config.yaml
num_hidden_layers: 9
hidden_size: 128
num_attention_heads: 2
num_key_value_heads: 2
head_dim: 64
intermediate_size: 384
vocab_size: 660
hidden_act: "squared_relu"
norm: "rmsnorm"
norm_place: "pre"
norm_eps: 1e-06
positions: "rope"
rope_theta: 1020.0
rope_fraction: 0.5
qk_norm: true
attn_scale: 0.217
bias: "all"
tie_word_embeddings: false
parallel_block: false
extras: ["some layers without positions", "local attention windows", "gated attention", "value embeddings", "hashed n-gram embeddings", "a smear gate", "an embedding shortcut", "capped logits"]
init: "uniform"
init_std_qkv: 0.0596
init_std_o: 0.0596
init_std_up: 0.0596
init_std_down: 0.0
optimizer: "muon"
learning_rate: 0.00725
lr_mult_down: 0.7
beta1: 0.95
lr_head: 0.00552
warmup_steps: 21
schedule: "wsd"
decay_fraction: 1.0
decay_shape: "linear"
final_lr_fraction: 0.1
batch_tokens: [8192, 16384, 32768]
max_seq_len: 1024
doc_mask: true
train_tokens: 143900000
max_steps: 7783
dataset: "wikipedia_en"
Each number is 500 + 40 x the weight over the matrix's rms, rounded and kept within 0 to 999. Layers, rows and columns count from 0. Numbers have three digits each.

# layer 6 MLP down (transposed), 384x128, rms 0.0393, rows 102-156, columns 0-127
476467505537518451484511496509468532450581549509451497463442514499518469439527493517507446503544493555533485548503481463447504502529533469465567505509448510477537468488528539488503512432533542557489491458480494517539529527535475552531459546558557449511475474535511566487458511474511495479520435535487474556448463473436399519507484501509508465500430438517538468421486542536497485447537
503512503443487381549567463477494458498540555600454509492531523495445567542535523507483509508555472523492451474573541498494499480551462470460511572434416504460540425493500502481477562553488525473510527500556490462568518453485540545525548511553482472540485519500477526510494518490528569536467513556457500468579456445517508554528550471592500507509525460477523494471563525480453458511615
550462498444540507611439539490482521575528595428554538497512504499486561611509565472465503437496523429495571499540532521494527458558520517488456495560485507515501540447467443575514458506491508419521515454556493586537529518468416499431479502526452509445557524517507451479505425486480516520528513481504453512441461498499458541524482535491551555542472482438468547515519518486545472519549
526532483446477531459528437476491503515548528537512540433425513541478525435484485499523431506498461493487541442396572500539584480456448533524546455497529492469520493535482495476497397526502545515518515488502560536464546417549508463503488503511530499529489499499542524489470503442479521496506495532517490455503485530485578464534512471478421509489538454490542459496489440483456496499410
507503482456501473528491443550544510520503397453547502509518542504503486534510479518461510530513516504544459522502496428490433496440543496462493486477551507459557445552572559443556482483563499543558465505445470594536477521430503491501492482503535512534471541473458436542436527482491479541565481528491435500510504499504488446520485496435529550554520525406500491497449540487576549462425
484471594487450491470538499460519500512492581495475533462511555464518560550507524442573498507520516560519481520548411505572515487517456414487544511594454415458513479563440546466490558459502467483474494461487523445463432500448479603367439441465512446462404483513546543472558454442513541508477497496528488515407544524472482480552464546535461522516534553488438527546534473412490446517525
521545481455493502483554554501553457523505511498511526513488516537479454472495494495556532506500503451515477483516511524521499559543478559456511437523501494486521491470412524450523507491423580527512472527527469542469511528464505548493475513546501478494459499502477420553498486488535569488570502494507508508410495506529487571565452565478453500484523552446506557520541456502551548502557
545455489467496526440512549413517523543513484462511500496510508506449562531502437452446522516500525532449540492569535549532463492480524479446484482469469568554490542431478527561416511465467546486423464442532460505515445523498502557483520433535521552520543399555492542550534484544462455511536535441511575487510571398478526460499549426579523472503534521490641466506542418470491456439474
442561497479498455457469543491546489493531411440511513443510571500447547534518469515446455528484479572501458492558588476429498493506556500455531527513476604590454589543601452527434444445511496526378470505498465522537460577569504535472553505543441556540472444542516490525478514538512461546451499499494452402513550461516509502475463417562476521598451551496565485480463465472509441476522
489479518429551512511505502548546520416452599548533481468449560482474427421527461496498552556561510530443464445509443482561506543513472472474464482456480541492472506478511489447478558501466534475523490456505425454456506534514527533499520477465500527487533534492492485478537530480486466500520572458554467503486517545520494500516514424468532547500540498416493404548540532556526556491535
537548451526456427511529501566472509523499563590449469473432478542435429531499517507504457546498518476455536468405515571551519527490430489490408443558443477578528500442499495488510549515533503417544452430470505541446468499481495491452498487477519462522471548452475488555482533591515602519508446517504547455449558473548488498594457513529538554539455483489481535541498535557529437459549
457514556453485541523477479490530585523429527467450437513494459465526454560457475522609558514458550442498493554563478548461504504568404455503511448550543483392470520481414495460489488545492516489541480483518453478549481480573528508503450477531444526501545578494557501488505444489505601502481487399422431548507488499523500525547549429503525548567529478586510515503500521524523569498524
444492483536524525563480483585454559509496512499563561586480500460512463507512450497485489503468515481455463492492506444498456516457467508529468446537513523542496507455539478462505431473590460530518416546415542554547590447464503524486458487462456529545490539518481482476498462609496490538521467361494430492515435512498473488509503529453504485507529507622436591487433569491477564494485
508519489515502544475522464555523629596565553542426528415484492511535493423488477505476479478506453516440441483483463525483537533485557484450543544545561555567508506546548443566520425473450484530569502524507516556514504461575548515480472506509378537513497522508470482510502475502574489524504478460496493573433484537523537540455534495525473498459466410515532493480446515556517532499499
502458449442510565500570552491473535529493526511468554533510543476527598516426489537504543559519538581445471509510446458476525548470470490537494519438482529472494501542519491542532419479487523481524548525541490552464619462536520541529492487469535493513456515503443531519510565488488473540569543514429514537539518475510534516394522539549495473475501467553478497549533523507490497476509
543523546435522549533452588396472558495459507466508456491526516511517547489485531524558522547436556482449505481539464451509499472467505514443493463453493533486458535500464501458498440498520451501500597499496439461528483512477503473490486497481533544492529537487478480449554493511496520520449509507517532505502487529512580458548459488539536514532446542436502527466496508547503528514486
469509558573463457574493467496456424500489484505512479492534491480520561472498426488405468550526437543521440440512492457503528514552539508560533547520556557458530520596525570493458484525464482584516573470497440473470434506535536456462428481559411505497552518443532487523531501521544494476512509479441483530529542528466484427495489438439477562504515499558507465453468553472426525540454
556554550424542467531574371479462574509467455476545496447521465486523495501471530559518547522497469529590552491509490489509499575462505603410442526449464511453591528470451514510544429530488550468512462488530452555503599482564513552536517527506464496582501436524431564487573498501554476517468579480501498512456439538632475459513521551533463517519433573500535431607501465520573505486491
569472447592477481461421541444475478485434542410493564555529580537574503531487494427492505452572517483525510470463506440472483460504486560531509521503526508492517462451561433580485552392462535537474466496500424455484495540526593428528521548469434464536578502579369532528558468495454518503484406481466546551472488471469483511540523559489501543490479525569548547545480463489502435530527
406489425425470507486526479529478533482546492493463500464526483494514502436509537557514481521466503453486502483501488544519508531447542554490496528539540459571496519514526472486564423541501424520525464491489559502476524443463559503476506501480496476462512513477454485489494502522505521518442527461504493488479484465489484496447537459522438507503523465493513504483470418472546461519494
573474491530549476518488491488529512497526526537459496538513482528470575546437560439418574528500558504462490572466435528497442531477560413479428487502536468537536467509435574533515472504508535517494403526511520524521468458473501546492482482510561452431537495456530518509601534463530557461519431500526562506506471490465467487563472513526552427502502464489499490494528492475500404458464
480550399563465432578491482468478520538484566510549566438476471571527435555484588476444500506527411447488524520527523510428493443577549541532487506528471521460537491447540472524540465542484498526463509433578479548503505507495456500540519418536527553468518498484487467507468458499511505509485533506521522522498490504485517492518469523426545532487473509526532537513466502527547533529452
551549554490440432455495551455569490400592494539443546496452450479509600596558471449520455457459466463473455564517489467484530452465545516449498487455518466540471434511555480448436462455537512438474474440472558418413474435476549583527489464526535441505452538492518546535538544493427489489439491496564535494520552560453587538521473527598509505529554441466393641488494474431559486482525
507526485477491498550473448473560507469483467498506472482523540458445531499464466539513546530565514576510423487528491510525479492550516510467485450547501502601431531498513425520488521492523474506449437562546537446474478506497513537468506444509519540559486454484542539430540463505528518512479523527542516552467517535482474595515491477561526467537491485482468519495524506493537541573496
480469445465457482535475521454572460427529578495443495487466399480505522563525541490551518486446538485539520480540582501580471505511447508551510530519419468455479475496560493490510527492490476514556474505522499489498481502544561481498484526486491521520517478468547500568504496510500537519510427511524479480550487475538465481536483552482597520493571487504445512470483548479580609561475
536553500503523479556549490477493602477501495446470531547578472542487520434478462482534483510426557567527452523403476526465529479536520535529589527552423487541527554454487490433455488456518520484482472499502528485474495441443532409528485534511466523508534533545505478575560507495447435511506520533574552497542503566452578470514481498539505522472569549578523523498562535514479571452524
506503453591535489527560542491501458498556471486518475531530458523477491473506498417444473501486467611484537536550489450479498508493537471497543558452463476434505538505545510509479505484442567539471456468477536434565482443521450527474465458523491522490557469590528434607416538481550505517517439474495494477550471521473562475536514515454522469512520509568499511560439543530549461529435
576496555465470574519460536475529492473496470444472542427452487512490486505537504516492543583501466492483502496428452490484473511516533482488565485475491525462416542451509491496474508542523578457524449549482582567493544478487621614565504554460494485493563509548457516503447484546510501526482457522504463524577548494431486452580540513399487523549536508539497543485541445626494501458531
472516519375559525482488533540497561502484500490506439506457548451526611525545460499494536563488475503557501430430447501456585417490466474493408516438465515532460457597416578553502544495507480432465505489370505533479496448529506532541467456476483495461438450503485435504602503543530506471410551508514467460446447546534493451519515586539517531523496526485507537490580509495519489547579
494584516416535559418503559482447548515480561456556584510565476531503543467483512460512559541416454424492502494422524491528499527614514488498407500509551457473449381524380540518437464425502454473499556536479542534438609509402517496411471408452515487535510473499488534444554531476479477473426514399549527510560506485504496508572488566516475502543604595511518525424543563458377468544443
530529549446499476499490510523405495557381494499555503495588491531480485449495433504517524563542453560525431492518498500521429544528530485505512482505548514472554487492519500511509466576474510564525499487572514493490476480572466484517529507495528488435527523525540533523442477479472475484506499527466521542514481505523477452481484468528492492522443520516461493484504446483464527470411
429434509446484546466568529441491519507622577485452478470578488437479552498475559473479474472466452454486524528532491466562459482444548588482507516488527471468545554513519440513453457543546484445496420526487438515528537516433578499550454515522518469525398475496518523476487467524569460520453509529497483492601576511502522480505532520456451443437481483520413506559473504470461454536505
500469490495483481452488523520518557483506463462547479475479430477487457550531478452462465527495505567479565508517547504534465476510532500465490480541507490502563490498449500498472528468483464517475551541573541494529476525498492501476517478507414488475488488489508519496469447553463554472545562497531475509433427543525468514514528467546505465463525526512540510458466499443460527467475
523550391383519476554476473477544593425455504557429468518488481549547491525564496535490454465493483512504591510477490472464440480503532480484519532421479449494475493446486507503446528496514487452521531471464491550501479536487431471563508522509498491455536466489502486484502497496499485498470481495455512501510497505491540460539471517516528508576477514551444472462502495480489525569455
542513403647500409442495478489524486491555515497563540437488425499492421498508538443467434470530515539508494534447481519479427458525453552468523452512496496441521471431557515597500515538461515514557517500509515497478467456523444548515462574474517491489509490498478456468501525587533490498512445499577411522554533580517487470543523549502583453478481492542482585549448511486570495508465
496476547516500482457467563469502468580605466440502495525449509537545469508536536486484508502573492535504561530475479500433469556486517539479550584570474493541536563499499496510499537572506525554480475455555522532495527493589412524541451601491501532508517550510458526520503480525514476493561553525474525490465461472505503493483474455549513525475489457488520474481552492495569463489501
538538484505485519490456504461461538460546564466493557541472503515512593501441507516474558471384520475470549496519486492469515479611446498591429524485550531560426439544521573516489518460490499530494521483520558425569534484477463489495475545411475496571560501448484480435578524494469568512532468550557495473469412519547590500547512465530518528475491504506479450449589414511584430500532
417531496532450476544508451481496602420497512543544415469525493535449508506460496458477513496521445518532495523550572509456436497495545520489511521561479519571503525562466455584530539546476455501510474506504550491514479499481485469511498526479438506518541488504518446485454490562464517450491443423465469505527532461498511577483542536442499438470574475479515519486489557486584491438504
441451479519473428489487528457503455506501487464500515420478465536561556542538500493479512513484480561505503471538450503490532483490460464487448510485533457546492478527523562510468472458540495443488524461540544485528479524539459479470512439455479449539491502534500481441445536525444479513520444583479535518488449463473458531526565540506514579530513562496465458493533523511503454526495
452441486607462432571485445449556574528604553551487490432529510501542520471469472486556478391495547484546538470571495511531546525477525550459532547505532530510451471449485485466489480569509499496442521468506523505450523486428483532474481498499597513552505495572519506505557483570449453541483558553473552467435507465430514515576546471468521473485502511503488486506514481489523464555489
599499485474547489496497421475469475470490461449445446565465538544528552484476475583517477477446474482446501439423491513555506402460519508519516436466519502509509538471566451474525484546413513481485510501486536430480482520533572538469491504436582474539539549423520475556519483515512497429455462471473493500504485538413534459489468464473513554532490519534526508448514530529451481460510
546471466361498522475426521424543569545486505486587492515552563571481552518503535501445521579544518528516598461492513473569435498491505434501533442482463507508436493536493552514426457570536503446456535504535532523445542472487453478569473542534484470513487530517532498410535515500498528492480463556566476495426519532533470473501383494484460554493497422492527476472548534533550538452512
539440551542495510487516553543538499498522495432475478573512518477513441483515541573481535415470526521557503483460490491413492443507509537535504512525446540482582549533541533427521454599515487556498556491517552551512500630550503456475551527483490499483466532510485417529463511532459477479538464482474472455470552504417499542483543438494526503531483550449517465442504538514484528460506
538548515448520546551560492457547484466416523510526487424499438470517438517511523460505477485490478558563533524469597506446503496546513494555436524445554484545455529428549468469532570534456525568452495507538507470475448552581529574505451487534528507461480418511493498478487468463531482424498468526492518552502468552572508496500453524524483492559426433526496501558487498483484509588552
536493481569461460534433545621500411516474559426539433452458502500529469471513457498488390511484556465551533510414458538456522568492533538528535477495524420398538482464481496469484493510596489493494556559464542515489514507513501481546456508510429483497552545510454435471471460516457499517475520556429509530468393443438442578468499472392464558510459510508503549484478548550537532474507
490523566554519537470465465468502505466488542604461514549467449506514490432457510533475500503492461553541418538444462472499486476473493469485575436518474447450453541541502501505529521543493480463491457506508560527587524484481572503465505548458477533498469513466517516428518461533463542475477520482496497544371471506556479491467432527492440530508478544438547506493431503458429431502420
521454553507510500480542520466501447551454442544507493487493501508499476471544570521495526509494487505473550515475546448449495445507473526482486496556460500521471483529563534504451486465494499419507459530504490502456480490533458500452423499523484482439496538482465433500477464505487501515528507537525509470397512467535549517505486476564507536474439449546477519547488526487506538488543
434486530514440408538578572573473460482564517432502499499508495452447479458470462533554457550491486471552478557492525474504469502500448459477486495472517581486494468469484511513512557466521393449454544530517473484413496410527465442485501553485525463465426425504479507497491481491485528497467492444484544500492507478468519536527458468524495475632511514510515496452426464463512569448449
497460469562481613487511517415536541493497573543440469379443475506455563631502539485480520463461528498478507550524592433448418521457485515416488399362458482572440515472503525515419444478517515480498464526476468570504513570517549484536533540535502509517501487524516477518525482479550473552491552510585409544567471445534475540543457495489486477490564461437544511520479457500517470488477
445511570541546504568502550497497567495508490443422540488508567476485516559481545489587435556470489532466496440492457508505472392527526488542478525482439571491438459545485541625526520441523468376494499507448546537446554468570545575497568458569487518474460573529468545499559458531555491484467596497460466472441531489470461440506547540523527535551581522456467557526521485516505457521583
487583497547513471468504471489509493435466510500484488537519383496500640580486544447494549500581476563474540507426539522428385555546531469563436543556607505520436536494448492540452470481458533477468488472527537465483514463462499402514518494535573516484470461504518535466420509462498450535512454557495543453513529514458535450514428658485497512454535559475470510470461533478493430501489
428405498474562509559451522496575438554498461511490402476486499443542508519513500542477517507534472464436513533574533505512451525487506508559485480483544495489469496512497473511496558452551532468523528434471466492499476432481584486482528532470522469546461475534420442495521515479552548517539487501540476450517502508510511522405499518473524415460468484489534485410565466495500573527549
459501483531503481466498376511595523538505467501490576452539536490473540522488548530549492473488452491474551472530433525496556500493490423568527445480550432483529522528535545437451471526474483531477497533565495444491462480548504575448438458528515537514488513495463455520456373541455583547504527521464627490510536510490533408515490526469523511499550458563420465452541474513558646438548
455473436516503527493514448543529512465507528544502509459481451491498472472482460488450530531516514505529478511506499489511528503506464532485467475518468495444449419453482511482542487532545504517530506473495526489465481519491515507440509489488482510526502527517490495456509531509525480498435487509544539480492497551510540497520542502481464505521558478496536478492482493496524535461504
514420445534526525483538549478575538466522511450489473516478473508548480529484469471456521471562522573560452508477427530517486513572505490554491508497514493508474524515478526471455487550461484497472470518525451572519426510547488439486478476489493424530512536491547512467531550490583515522561477491444471487549522518536445528528514488517578508520477544464574472460551467491479507506496
# layer 6 MLP up, 384x128, rms 0.175, rows 103-156, columns 0-127
463423456517550516516519563483428507434484545545499506493572485551573530434498488523502498495531525481540486479593508495496544467507521527482481492505464446444459564519481494487504491549555475489511553472567562517516490447455567506574469554495530496501520517521561444511428517493518512526440575528584573546622498572482549447502507496539467473420455568508450549494544452450539479548589
497484491538574493465526505478514493499483546523503488484514531546516519506494482500399440439544532490507494404439438420470507554483563568498438497358471445531485449527494450450498480570485448556445572467501525538593470567518487491534552513550508527491500577498534511517475501557523447527452497432479529454520447467412440494459478469479534440582461520512502528455501520499463496439478
491482412438518512478494485489447450437508479498569535475541524504477497465396499512505534478472478491534423487468522458461432463475487545546514520508460577550426439540498503530466505502506549467519471435527547542625484514530499544503496522531559445510474495537449443531475593508539469471423521573459516490475514468514455478474501456523478462451511406513510540532533511575448525545528
475470498521557541474498536502455483437479466472464520517481476526575518437482487476515529495508506434548514495478504502545503493503530401581422506511486476511522547544517503455542512511524522453549539492508506476529499520439484429467491449478476466532499534505523463473578459502502526480475481537487465497517488473509457459554458507434487519461555595477456524437487534488443446490473
595492524458478532521517645506481542509435440450515453472563495582561572512522457530458493474556498506461456534525461481533520488490455525498508545491432492523520428560496516505436534472576545505518473473485452477529454501427455499474488464456552413523518552550545518483526491402555528517410456494526490518482497511500496460499560554508462516504535535544422581458493479502547510551556
448509507490451467507510477542468517430512536474515505522520534616455459550576479526441491525505466488462518512466540525472541516495451474475492476529534545525502503561409521470530604474478524533495499476470531518511544439410545469506568469499455501475479577534531403426543516471417436501469489525526431490522471469563393510505490504467486531478462434458505483463462449441503483461536
449574543476538543462493451436562579474459457510427584527468513497441529443533504493547516492472404560522481425464466482517493471498425500512491486484493558488535471504549514484529489477476482432589535515498500513474452476495417485458385508507541544551511588465539484485412477509498493483559480521515520433545613525562516472489483562533527507585518569483518447505561574450420469514503
433435555493537576537546482507491477398546459467536411474482471453543428423458480515455445579461523500601492517496432494507507511400528500514511545546532539464536546533482580499428490530465585422458511487506435544486578509570504432522504473508444494497454490525529483463541463483562451491441467508509441594544491453526512510537491430523495458537562567479432471503507517540464511570424
567467489470544510477527483568497541526486548468571447480495456482451437585540541543479557449519478500515475456461465569564551488512512491504496478470448516514479482557464507514465540552497518520511510403461540506438497507571517501562475540555498594501514533568559477528536520494509476488568562471526433499563498473487479541484527487571545520506531540485489486464586519508534480381501
515525463479551514491392476415450464454456478500503521491543532538493539533502485557518455504519456536554450451482568567478549468517485449516364502425554536561496498480483477488569512511526406461496488519519535482500534412531431505479451530577541449487435462555499479514483540398532482483458543469559503532528538502536516505423440486472510537522452511525511517484480492493512511550477
432540542427533530454581398534505521440567475490513483502508530521480441523533468466526461530523443561497496468479443552501547369582551541490419528516449525498502449509462476558418513469511497500529507542510503477510469562511430549463490488548462483516523465592535477423514508497472467493544437566482493547434557540417553528502511493503496464509500516480480384500562479551456429434528
540499511482555483493506496425470536482493463521487555484456456525539520496470541478522494477504472545485569524500508518499496466510544496420461519464484524504524441576516533460478498517523489537492506472597531536544437459493501468564489573462596553499493471556519463472450459438557461539534593493503488447452490529556536490545503489504472535587586476430550469520478468448496492459513
553526432427505528493563532502525515466505461491455451532427453483471472557468513567501481424480561510507534510501480474477480513473507586447482457445481461498522547419568466483500490489445470493382487485484526562548515556503484521492531479457462503557468488472464570496529532511506438517472579518483550458514458500464498477484527523519504514487542569480491539470463476463590592541485
470530478495468508542522530480450514550505541483453465513490521474538538473501450443496510458535515484513441492473432469466591532447494481532497535495549493508460634587538488485520477460469476520497475512517499518468589507488450563454582530551534528498500559462509501562504473458504542537501508460445538499552487562506511525540510537556433503458559436498415522541468489568547530522501
463540482453514480509504436495462516526508541499477476539470458465499487464514450515444492483484513459524516555490475496462491487468495483579480533467450494481513515471510527517457545481474556544488597540558503479554519501508494451507510505536545543472500434514502542528513494432498470446457551446543506478469471544455546414532470489491483447534430522505492481492529514548477524502508
495451509502463513569517492482493482426453506488509469548520505533539538486549493530453508511477490426435566519489416477451431475470422503536489479457577473504596497475541480455481477538555473455503523442463544490531454476496389519552535512447507507438434536468508464543437483506454533512494466516452512529483541500502574548504500575426555464542525529496478557514460478458510536463556
521512559494587457444551467509493448484584534456504561509508474461470501515416566554511437501490477587526515540488500538479479554510510521500451468544492543524533510516458577438466499441531553484574455481479481484519499455463553563583468567567444574594485487547511536461531461534426520488504560502455469448518481422486543453388536472505461525578452598421425477522500553509526452540541
514526530498507510442566554486500455519497494519479531457496518490499483478505466421557410494476445487479544522418486493578459517497488602508459570426595527574469510507406461572466516509491528511443431500541506535502469501497534512538513452453464548496500500478485544491517494535519520515537480524485505485506551488559432434474447472507450555473436590551580515484511519485429465454535
506446480522486476615477474449500445523499532459502495500580444452472461455543505497521473489518480479559433447507554523475508512467541425526477568528507465494487518515525532496468523540464547537559483475522532522492499439529463500490519509550497509471476526508517553487521456494505520532514543477487487520512457543551533487493450498532531522484472485496531517524511497539466487495557
459481576566514435507495504532540500533534475531432533592525528499526547487563585502512455535535464483469462525592536525448456476486488499530460487538519545489450523564462560504541531465503548507477489396551481522497532539502485500520467463475518487527504552451520489463509454484548489475484560521507473490528537536577471447480519534542461481584517500427491555566560559453534418496529
484473512575473397495598503445537468542554503505486531484521490500464524567474517484543512527511447515487512487504554511453528446586531505516459517516554521478568518515497512550435553458482554510517496501469430532522522508527527528491578423561501512425448557504493492506555501515538484515450534494516470512494497485524569405493520523488498482588515529498458584584457471508548439513492
616479557460488583495531628499501504516463531447533521457544488528482514458543579536471484491469492523474544480471530507521477519550446465515507522535486497568494538596532514564489498473531563515513496520472505432508510431526507573489462462482497521520474544584511484429507584534443549491522483473533453515436541488521482505449567535515530517598451548447548593486457569506485468437521
437476513572560495587489474462431562419468506463488477612618523436493459499500505473505480477510484526505502464446511457412451439489558534503530470424509495486566489521465552489515514541499530441481467514499394501459521518527508456452466542558525523469500521427549507473465541498466557492521478554470596503480516536544481511521476504462516508545524463502559479446535506500513465554538
466462506490498475487496482493526622539512451479510482613459536475444453492570436437554483485569514571485492485470476520496485508443492531410464450489546556520470580448481525524480435504541481505455450553517423475569475487495427490511483473501428552478563521467552480431532505459476394548456570441445481466521438538484457521452517492517533463475469468503459543505446527507559441513456
444472413506402552495529538541483506411497503453475556475494420564523526543553527475551504525516498532479479512541448489469478501464488473542549438529465538448492487506487517488619480443470544452495530490491537553533599564463515508493485483512433487505452572507529567462497523497418442420487484442560531504453538465507505569544526479490579487561458458437533564492490458563444471526505
589502587440468481447485523491524514476585459464478507512490542509428549522521480421475477562502504460501504529518513513525504483461533518540516536479505518520462439457580474569457468449485522531460602472525522553497493558515536535427543496516519522465446447521464478476524499485550460507467544502509481514453454482470519534511476479565404507542458551560507541561471468489542492512531
483574501453546548491441462540451480497408547478541510493459512506496484474505529516500455475481471516442504523503479508475540445489468517500459422445573495543521457501502536486520495562543457415529485541467405487478535531527450519489442436550523521538519538469481471502558498471511474459464527478474570563579465487412546512486510533462479520477532426501510563562513500457516536556481
506533568436563533477492511492517507510506504462553478496543530492437509541498502476490416570439463517499566509485544496504499482475542477448528531506431472491457485516474572571510528512482554487460552495518528528419496465497465503493554526518500488497510559506470555524509497516537460514496450482465452491512363528483448459503536484492529511517467599538516418506505567472485507463490
451524495460587461493513492434423499498468489638529474420373470457460556456460465401456484553477485505568531520510416519528465545522485473432420501484512576521432497476518440455465433515493491457544536547496483513496516571532430495558423449583537506462497466506428524420476525539482490519461473566637516544479529510486494566481493525574528449469398567509394434478496554513496498464571
488512454515501531529494537537522526487471520505465462525504534488471483467510581532504515524459444486512552534398516524457511485531488470522524545528510426422461440500451475465470475510541506450381494491442583499524522537563502528506538542511406511490417544561544556478548409508528525551487496490500544481557543492567491501483483536515447468520540501539471554493478538525508524547505
518478480408471562538489400495362471478585571437509508528568513506474497492463452481539488532510536444446479481411485536522471447429547432589458478498465457489483586450523532489507527431540501475442475504460547484458534494486528536529477519511499501437480591459583487509527530545520434522446493498502522454466530480502483512537517463448450509495388477541516457515489513552437444510498
480548475523535503471508521518519556496496497429559440475482494504459478438478552498503490529502426506478503455495507439548537514447497470476477520538559484523518517494498488477471512468487489503490536501514464558509485497540501570526475536574453485441518502506519507537517524542495531466523493502513481489539504498495481485473575495551432527486546510503581462497500495519480443534521
443504579475527600485527479468399407557545455496530522481462506500522469473519518465568531547525439528442561527543438498490493496523510492526499474499571512481514463477477461490443501525540479548471432456500499531498534495561496508480523554518459526516491513501518461576508520522473481536470520510521493585530501499568520517427526456477474493465523431493475490485490544533565472532489
537499459490522532520515618518496553488463507441473459552519449533508419476531572569515494519502485454482521409485454479541489505520470397502475505513452463454490555493488528577482526471477457468484498527473518514566464474519467532484472509473496479504493446525540432547492524519525584509563455432476483485437465557567521458381536512517499476471513535455485510431484516494491536454587
497528553500531527551532503459529526421483468482575461482450483561520446563474492477487489458510518489516486511490486437512552469434430615490513414446511499517497477548500578487540532514515536501467519531536506476554461463542538439530479490483460482529505493462490422495521487419484461484519493491480511468387505499538472586554551491541520493558528480461527537582487487537520524466522
585403430475481545501461533514470477536496487443540516518557494462498462470603484481416529522411527477400531540463580436606534384531514459549420514534573559566438508479492482414523555503555454473464460454486465542504508531407489486514527505462497508601486534442436473471515521595525542567567493562560486481471462444528587469512454432475620484567529413477494482400517564441513449471439
460453480524383475468537484522452500495545531503473429447429569545494389523459493535562555361475478486477535536524548529540516474560523549528522513457542422440455436496490514524548555425490487476469546495510501552569462524501428466567491486483562488432493535523413470530567502485501450470525541508411458443581423522452371456543466488526501536499498479487512456503566512461479558521537
463505445514529506440532500474504527474524465489566471511496480459496491524489492530465490513547497454474481486537450481485489499473452484507504503550456477530463504455514510427577541507529449488544481502512513456544448448481534515533435544559487501515509502526531448474495427515629438444530525457538457470532476462546549519489509483619548502536483539490527526484501515497495533465524
522527460541485526560467458518486552564549454551497375493547556499487555575603490432505573550595526589502523439536532484480405533529490516448552566515523513486462485487503521485450488526548458423481546527504495522542519537486456504519415536469418467512543591533550498381453453455401489557508557502448500433526465485501500484545509515493565482526524510485493492521495526541508512508585
478444506456491501508532539420502581513519499444485469428509471450461480521564467580617482453505545429508568439517467499526508462492536533485509482489500513566467518508476453463467513411505564496482454438525512527512464451459561441501507509518451530538503448443514518544485464543555500500473546517551493556502519537527509555533476528444431586438526399545529523470449492503521569519481
471482598441420465482484475479595461440504497493542447489560553431517522515459477504493487476487542456462512531602454446533514458496480528517443437538452524567477457453421500491473599462493549513461506517487514515551570508541487520532464478540517532582479533436526486437509516532587472443537422489532484484441498494484440464540512419454539534517460428483460521508598529456415512467539
488476482432424574504475543526495499531442550546504484568511503487474520521509468482499526454502510498467557494523528544519524491479531471462509475448479496452482410409541512531477523471446486533483463434451482473469465508568460580449506556594505527504438501506502596540503553575498468549528506505515560399486550434501518534532512464479452540546470569515515479453500482493539517482567
504479465533518492596430471451534505519510456456501495544517540476445513496535459499456457506537488530461523540553586482492582504472506451529446475493460515521561575549516506453416562455536536531489496495516455466590500563532524485500482492524478497502459495551524469450505492434433488521491485486424431602471460522502523480478558407501549489486505445509525514450502463492491515482514
472564589427546505468538540405514589528519426551514570533559514483452506513543508543521556498580449551524513462473500451525440498519485463537524506548458543568529527592508526491495508540435513546483501449589441511514453484501468422496522565467557513506425444500515519472488516455518464520526476482523486442459602545586504454596507531623498462457548460470497451478475483457459528532498
500505487498484491452492559490437480450559509537495563511452411473506536459529473408452492439514414521574515562585543487503441500484499487433531473451507476399469525574572534475538577594484496463454505547441464511553562526502545496417529480513563479436545547515451545452472527435496498467490543471471427392442435476509571477468545452591432548553596494465544528532511514478470433491517
454496543577482471488521480450501508483462491455601493493480480529466499485479555550501464476517570456509588473498500510470486432530521526456540476531489520470501496427467509535454430502508483481416510447539525473548502481461447511553506545522490495519519476475487478513531555453462502500509534481463495463502490463506511525505483550412557506518464473500585495498546510509528465482490
452516459411558536461500550462486498438499571578477483584517471474488484461506444453481478468510490490498493529415500440513527461548447505482471489528515516478510472466569547529526474491562498523504532501532469563517529566476529485484473498494531542557554594473476492545490534560502473470453534499505496494448524493510477544520472480428497561467550466434503486427529542494567519553594
496525532551611587480525573464453518480476474547376450493488511490446475505568535496559535504414445526521546473469492483481487436518461577499513545508556509505491486591507522552576462478456529450539525459540512514547477493498463512486569528409541519503549550568564485525523495565544516475482479565526495504516472563605542450539494510533407517555511540450515420494483506392482435515519
537559472443501531504503570487514462536483517536433516530486517486567509548585463566515525457472545419537481546509517502527486484425442522518507540463487459446459547495489424521511532504482492504569540482486525472562533539387497548603539585503551492533517437465417485482514505565485561477541544498532490532494573472514517562526519563459519488473474456525451507474530469493535542526483
465474508486483487548441484539486514541516525497530442553443513463470469544500409497593489519499550418587533416479506472416458520505519528580529532597488487520515458504508473534525526568489473472502403519481493556526511582514536439586516528431543524557429541594424518570518538533457447479517464574427459489475496481458428558599489548512516512547478517449568476436537537550471519518517
458468469443517529514524496500496479518489499469481458474570562511432421499493525455455476540509496591449481524525534544520471510524467545459481556464542540519463474511486553439504470504461510410513486424491552473461477525528495492465515541562532458574472512493450439485484495481520508559545517533481541517438502455464573521447487537521509603551517541492499523460469542512540453439462
495502493523473445483402491474504481560569496451447438494584533429526551606472513532511498502523463515543506493547462460434547515456539522449480515529529445551566499529512446415458509436509574434500591512570415478461562494452482517458504529544485549519473552496485496527534455486453437453492475549460523581443516543482558435410505536540499474519475463458457464540515485458550573523503
438521511548474477467480549459512457560554499548439548496508500540497516518506488502483490468463506520486537508508506539466491512465517528466509492519484512454503465484514464491503517515519487534454488485507505515535517495479490533478511568544483490500454472489483477473504540492510486480455475529461518544498471519555524465498448519480475504516553516515472479539503471465506508510487
508477496477514568562542541523461508519420504489525524479583484457526540533545585616478502490470501563480495526536449469492534487510470500597403508496468488500457499477457565413564517468624482483522494475489515453500464517539564467555483446542495480550511489478546517486492489518538532573442527551549418583425527517463452439524527509456541494470528533509502562434439459543466494582434